config.toml
hidden_size = 576
num_attention_heads = 9
head_dim = 64
norm_place = "pre"
rope_theta = 10000.0
qk_norm = false
parallel_block = false
init = "trunc"
init_std_o = 0.0225
optimizer = "cautious_adamw"
lr_head = 0.00428
schedule = "wsd"
decay_shape = "pow"
final_lr_fraction = 0.0
batch_tokens = 32768
Each number is 128 + 32 x the weight over the matrix's rms, rounded and kept within 0 to 255. Layers, rows and columns count from 0. Numbers have three digits each.

# k: layer 2 attention key, 576x576, rms 0.0347, rows 274-319, columns 192-239
# q: layer 2 attention query, 576x576, rms 0.0349, rows 275-319, columns 192-239
# v: layer 2 attention value, 576x576, rms 0.0278, rows 256-270, columns 192-239
# o: layer 2 attention output (transposed), 576x576, rms 0.0233, rows 256-269, columns 192-239
k274:141114054143145103086155098100144129165108178123131112089160124160098092113128064131136136139081109177136133138144019112066146090098109150133071
q275:098137148071146146091116078128082137139108151183178097059138118141137113145101134165181141122175148129159075201147091115106072074137056121107111
k275:116135148127160110151105099103101145140100195109098137129118166122118115183114100148099161067103122192118172094159069113117155112159109158141125
q276:111144099117101086176062151125154099109102097121071089137166097080119106091176110059132126151084075140117091095097131089176097115156124105148132
k276:098088157134122105101089104158178107104148083136112093191149103143159168162199133123143098195106088111103101174105164149170120133159124083093117
q277:138142143105124143110135181131177188142140071119098183163125138143125146128167129114122139141126050117096096145085150096108143139127150094132156
k277:161135078148123116108128124152105084099136071102137126170152124028094139099186114119123122189100140114113135135129163122155142077112111129140185
q278:128105156137163095103094102094138138155147141125110172163190065050147135103161154087133153155155085121123133162129103116158119150113145148149090
k278:103140119134055143146139141172121098058099122161110127161156165071110108155126174126145115141125135064119109116091225133141101164146139163134182
q279:189153153156109130156104111127178108127109053157107132196072069115095105097116180077105101136151133101090124068088180107148114138093133124169207
k279:087099110139143099154156175162143114085090100141146114190102116093097159127100185133128141185158143128117119140088204117114113102137097123161114
q280:144134078124125113161163153135174152070100177095076154108200143135149147168161139170107105158086116116165108074148116074108170137141192185129153
k280:156068169125191144159161124192142104122099099111130083186107143080112122132144099118134136153063116129143156149173110124142128153123168132136090
q281:139142187157108090120150141072156049186166145124108119154099169130143081091092110159096094108151165136160136148118119180133136170153172104155122
k281:106112178142092176129108129136096146110066172126174129081078092064072138106167111146153117131179202113117060158144094128142131159095082162159103
q282:201143184117142157118102122112119090148098193118112123068122078131167124088109115140119155120153140158156162193135100103077093124065159134149117
k282:112119104142123181131159127091135132151159157124137141077155123153170140146114111164100135093145164153166164077154074137063118090141102112126087
q283:143112154160124128139145123111131108134118108082105101122154140095122062046154083135116095086162169156191140166131134153134111122159145128180101
k283:134111101111149118089108125110087151143120158151106103120146160157173142174145110161147145109170135136080115096098070078088050131126118128087075
q284:154176134171087148148167159134149060103100109116091147212129173096116107128140200106072153142096154081083089172079191158147159154079162107147168
k284:097111117146129118098121136136128167125115114137123125165122091097093143105151129159102110155164114121077139108142161114166104103095131099122130
q285:104149109175164123131167138142090149147125136127097145141158114129094140171077098161159136118124144155109101102128141111150136153147108139078161
k285:162116096117138087100098135034148177157126173053166127132182170227162128087161141149102148148132097143191108136198034080000129129108103080054125
q286:171072110133152124107122123122136112153120188179085107083158177142145102128098101138080145134104112097210133114122069106143161159128154082087111
k286:162162072117117158093120124080117121157120112074121157125103136089136122135097128180131130085164133134138116122105072139118098130113150147137092
q287:116165088121168100120106166144147152138125116125079112115128104141114140141178083104133133184200123109132084155110166138171114083126107041126167
k287:111141164159160124090070138138115140127166093087177074164098102058180156143140133178141172140128125126039113151094072173149143048153076173171152
q288:163121113135180092091150100091111100144115160119153070110129161112113061067099133133133111147145185180200152142168113124132087147158154149158099
k288:120129116092124118135108109152123066154187124118162169103142114097129103112141099125172159064126140155140132098153103131118062154142109106156101
q289:110097097120105132127077106167140165107127057137164136175088098100042124130166141100136117184104100125056086163081205117181112133082117158144152
k289:112135176142102135126078145138149125104115071148064108200122104083130196217119102101114108180155126104054071137093206139190188151156115114134146
q290:137113124193092121129081131130135070104099110109082160207132138114086134162151144098096107173172099076059086141071199124195137149147143132125152
k290:122143145144112112139108128154126125148104102140144125132100143119100147136090151133134150108159123136100086119128109125132148121125136126098128
q291:130113080109120131141183120104108139126140160129149162111082137167086134161121141123151141124102082117146093093176126125063144151122094134092164
k291:125195132089187138102101112096152143118181143145131078128155152202174074109169073196131177084117148181214168091214042159056136061138155173099100
q292:084167118129147131141123114145160129089098090174145150133113099125130181178092166153140170129134096134078106150104174107153113107142118120117152
k292:107140054092118115068137143067135185174157178138119067095115134180184117153116152166143100113133072137172129080161083220085178060126134140087118
q293:169161097152184125134147103089087125128142230147149094091171171170150124099146049206162146059116156164252157087179016078070132151153134110116128
k293:160066113120157104136130115158141092162146116097103134145188143145167110113130121148105185105124104158164158119147106140095118134123129142123102
q294:133140118171111155110179127140129084200150161096113085117121169143127116070077120132105116125158113128116148082103091137114138227136150112105106
k294:152113166117115101082157129139098134072159139168130165102178093155138169103155158110137191119175114120151127121147139108091099118139122138138073
q295:138100163102099140092103125126160167104183105174158071148115137147049093143140082182144127128144153125118149056117093153139110121098109124078107
k295:096116083137154141143119164091164125161110099128127123132132111100102129148134186083116115117101161139167107150098134165095106127113122148126146
q296:128123110136206118102141135102077138136135165111156116148110134109168134086127100115130080090207088108160130142132112120157122144123164166118154
k296:137148079131123111103155101167149147112149129153148095102120180123103090119151129152127142150085113118122120113122161141128131168095101140153135
q297:164171111051113169137111140119119186102141088152126098145131110111080112138160138148178153110086161117088144155130114124145150069107107125131120
k297:105157165144119116128075148142149157118073105096131113142094100128122126144126135128131099129150095132106128099105154150187148070106141151148208
q298:153158135170151140136161152107118143135120199147095106109185141178167118047136101112129115113179170157179137131163122087120086115176125113125152
k298:149058101149118088138124121101096119123142150126159130107076175131121098117116153089147101128129105152130167135102076089052098205108105117098075
q299:154146095116153107083152168144106103115090159127128097123135195157129122123093117126085101091177177074177153132196121097141100126163097134134133
k299:073123136133087139104112130163122110118151114128131144094078165118145130119127197116138156138122110151083145099103149102066111088111163154169120
q300:140115085108131139138151180137119096116109154128114153111170150148141124093132141132096169091113095142119053132082140115148146075138172127127087
k300:119086166142143117123094122123152124140133143120137144143016200157148154160068104135148123160135102124140141081089170188177108182130149146081162
q301:100133157103063102159088111154108151125140146132155111140114111107103143198156110101199068185122150123078115166182113138151144122103119120097094
k301:091118163145125164128152151100146142148068096133095131150136166124125106113122164154096104109116133111162134134170102103098137103123161178128091
q302:147148180078148117125177193139157132142144135145159117133134123083130170143076163159084111157116186153146143139115127190106099165143170119136092
k302:165127130133140125160148122146109102105106145166117126133178119092127099082150076096169090101112110105187141121190129042112165130127133180109152
q303:131105129126130150179140122097116145182106198125140116113122161115144091130082096096147102079148084121174129104154114157097145144168102031103147
k303:163097194153128099064078132127107064130125153153154128121087116086143103123124103131151137121112168109071160143169100093101111086093101156120096
q304:136175091075112062153096157168179126106132128152090124093108126120158040171158120074154129109127098097077137137119175136112181087137117111092141
k304:082104181162163131115045075160144155166156130094150128126185106092097208158161076145069137118146166204135140197170043114142138067167135154096154
q305:111107090157092132148116113166064154115135111164133147109115151135088165127176131132094091113116167142109166118131103164166174128092142176112149
k305:131149147111104072178176165097152109164107188121103060118116179185140111108158149107143092143128062115114028098168160098120131142170142089132151
q306:098142164141060129114104117147174123138134129171134083151087116141063126136125106153134171152126119119049139134111116090169152118080091116106155
k306:125172135129091155126096129109140142101110129158119143112107130168138165130150159116153108134167159125153125124110158162144128094121085135062133
q307:144092145103130137118185133114174136126122129145161141102154145100125185096099182138129125150157117104125140102130180119191099154153103095110140
k307:181121111174090076110113145128101155099121104146140150113168162215111105107125081193146173199156101108135135123144110126154139093088097171134119
q308:102064122155168150174151120102153139136090054155151105141096121105143149120144142103138082105191166160144180134093157132131024204146182176116139
k308:135188137063116114115148140122123169094165116132071155114158129157114144115156104119120171153114104139154069122197145079068090127165093134164143
q309:192089172173077146120112113113144127062139144025152135091113127057155135177146064128140168164119045141117102200087148173169156145148108113109104
k309:107101139145101095140116121071092147166080169110120166167142115180078159136129119159085160153138152116111180130142090125165088148100107097086125
q310:123105100106072089161062123129112173088163112149111117138058124121096114191112155110140136143132131091068123144106137142166162090150102159136152
k310:098195135161172157116139129146129115101112111101105115137109118164165081141101098127133118127106123120098089134131116128171144083176103135079112
q311:123105125100136143089057101139142209108111152161183109119156154126072088050085112107107162153167133134141138099088139117125109121102109139111135
k311:155094139130129073115150188065119125131176107064066161140090114137135121104124078137094146118157162102053164127125077164174141158126140183125085
q312:132172143110093091143112171171147119100136097119167148125102081156118162150122156142108190125136113158044076168078158099150137102100069129130156
k312:104128120150135117104097121086114150134149146164111136124136128102161141145102081178116124120153116122148174168169082168152118118114093093119125
q313:113126116149122099135145104128102132144051136099105190151128112108172178137099125073137162162120096143092087163082094120100150138128146055155117
k313:146163190180119174079119130109122129060160123130130137134094167134163065144162190117141139154157070104135174094150147145054132170148122084093114
q314:145078071189128126133127129092121090129092083119133104127137119143150131109164132149090116154140131173128091135078105148097088190153128139141140
k314:142136117050112127126085170180180132080166161183121108098100151177120121132139135125124134095096116215127085112101111146224121141131122104151129
q315:154121215149114132123134122177125100119082129193179076109162105093099125000167152114122063106192135166150130096144107108136098159107125157174141
k315:063071083123148157132122149119142121075183113194070070115063105175108162212098098166146149174147138119124120092110104130140140148145118135157119
q316:115089137112098097171138122172163148092127095076101174123100091155127104193162128105130128134112134133155126086113129133166160134148082146108130
k316:116145127119149151128124105106103137176116132126162130113196093104090137131087101159137193158069125091115117152134120108103110087161119173147155
q317:148107151066190136077145132162107155096149030127133173144139113126165191134101108171099099117090125159115090116169093104137095079112090180091119
k317:110167080130169152156124117179154206147092169098127148152110084178097077118114075079195140104111116139180171117110196120137100166094141148200142
q318:145177140140172102122176147123135143177148171107114067141115156144173132067078179161075093098130093144146075084104094121080130173162146121122138
k318:125110131133126129121132125153109118057124152132127112136123128110112102113121150095154176128091146151124154154120143116129149156107132213156116
q319:182078112165164130058162104123150158147111155145156115166123140110092175142129108145145077130138112145151148110102109084151118178158116184111119
k319:136135144115096124111117158179105133091094103111161153162161088113136137146157152086152131097099211111178122197141173070071158174076089155171111
v256:174134128131157202128179117189120144076139099131127119132179194163218171120125073115112115149116163146151142126110167126130142174116180098096142
o256:143134114152132106163105137180140156163130111071115187114124159164153129140127133193123065090140059131122080103110125137117123077176120133136108
v257:110170083107141151128090140074133165127160089110078123114106124137147108084134081107163113159085161140092115113159164115106132088127135114079109
o257:109188121108133160107159099157142152096139043131073122125092125123171156119094126105105129183119111108120100163094035108120085142164112099133149
v258:166183116130124155122158133147140071162168163157109091145147137190139089111066142165147098124088177102144125130146130127184214086100076100097142
o258:116127085135115106136155174154151111178104170103138075138085094195149109160121163179140140080191152059103115121116097120120167152133118107146165
v259:100109098069255141186154112108154110114133124118094095142129112141212150070176102185131155104173067146126094036122110106141148141042171250131089
o259:144148137126134116174126111233104198116105085103135111096099195119152083134084158073149110127103099135120098172142140152059097132178193166195123
v260:100142196180154135125163070114078183159122154128137112091157124121150097178129138163146130133175121117147139165111119128108115157118131059076129
o260:127191098171122166142173104138164127151161168199109132067147117132106058106154116146100097113122157129132172153171145154074132207153077098119109
v261:115068089087135125117121122133137114220189149099177156151200137075106126132155136161091153133135098180157153107097141151180152122140081079102131
o261:129132125154199154095108101117121102191133162110112123123168113080125158148136130168066142109079156101103173125117092089116116098096080133128101
v262:135099141111191134057115089166125070108159138180132106131108133151161077117131092157150189146130197088118109134145099092162073116134135098119141
o262:137133091072149136120098163123124108088126150150161120111131112082104130182129125175126152135101166136149099145077182067119104133193142116126157
v263:132085122137152172163138166140126095130122103154112147156130143075083139088087120104146146105180095182175076135143165156167116165144079121156127
o263:118090110175118114141099149159105129131103094129099156151127103175193148107129143124059152138131116161134155136119116132155163078141153155099153
v264:113118095122129142122089172097142130046050132144134135119129142125142122098177111102127124142237131072150093152041099159163129119130129146197143
o264:117147080099127141133101149180135149022091110099135151162152138062098096154129068153117155089071140060118111096146163168143104067121090050144085
v265:120162133138091147160139188138084162134107133116112159089163135141118126151105190067162111126171120159143127111172161120150169060078143103154103
o265:081105142091139128205118130127084213074118072091149127123098149151130102166135085104138149118125112148123075111164096105127127142135132115104102
v266:090078158126195127158117089070122115210142153120087126115161131152074118099101099134112124140125205091146122124131105170094162111165133086143212
o266:126136185153136137097132176108131119180100106089146132158134123154125089139117140159124177120107095122090152138160086125110187106094097139129123
v267:110144088116170103155086135112147047143115131069152163150107152108127125188177118141085120160149073149079150181132130107108173162126082142094125
o267:150108120143095118131112133099176045107084113072105106188124125092104142148100125102160075122123149113169147054116068130122120116120148151104087
v268:110122135147178125093098234104107124170140122187195159147146156126144201157174105113092161113152056107119095153088102162157102180148156113164111
o268:146104104110149150148160185146128157170146127121123138159202140136092125069088119138087120122114063139135107127153182112131148159172127136109111
v269:144129096211152104082127131078099033140150152116167143172097120174093124091136169129109133143057180153096147071088096107139145097176145100127073
o269:139148118149099085134170088089132154180138131175111042106134087081106129125154140132111118126092154156159121159114135156138132149105155080184100
v270:154107085085114117126143123115181108108131123155174143139117081098141097175107132056103160104114133138113082161086111163155148071217079164173126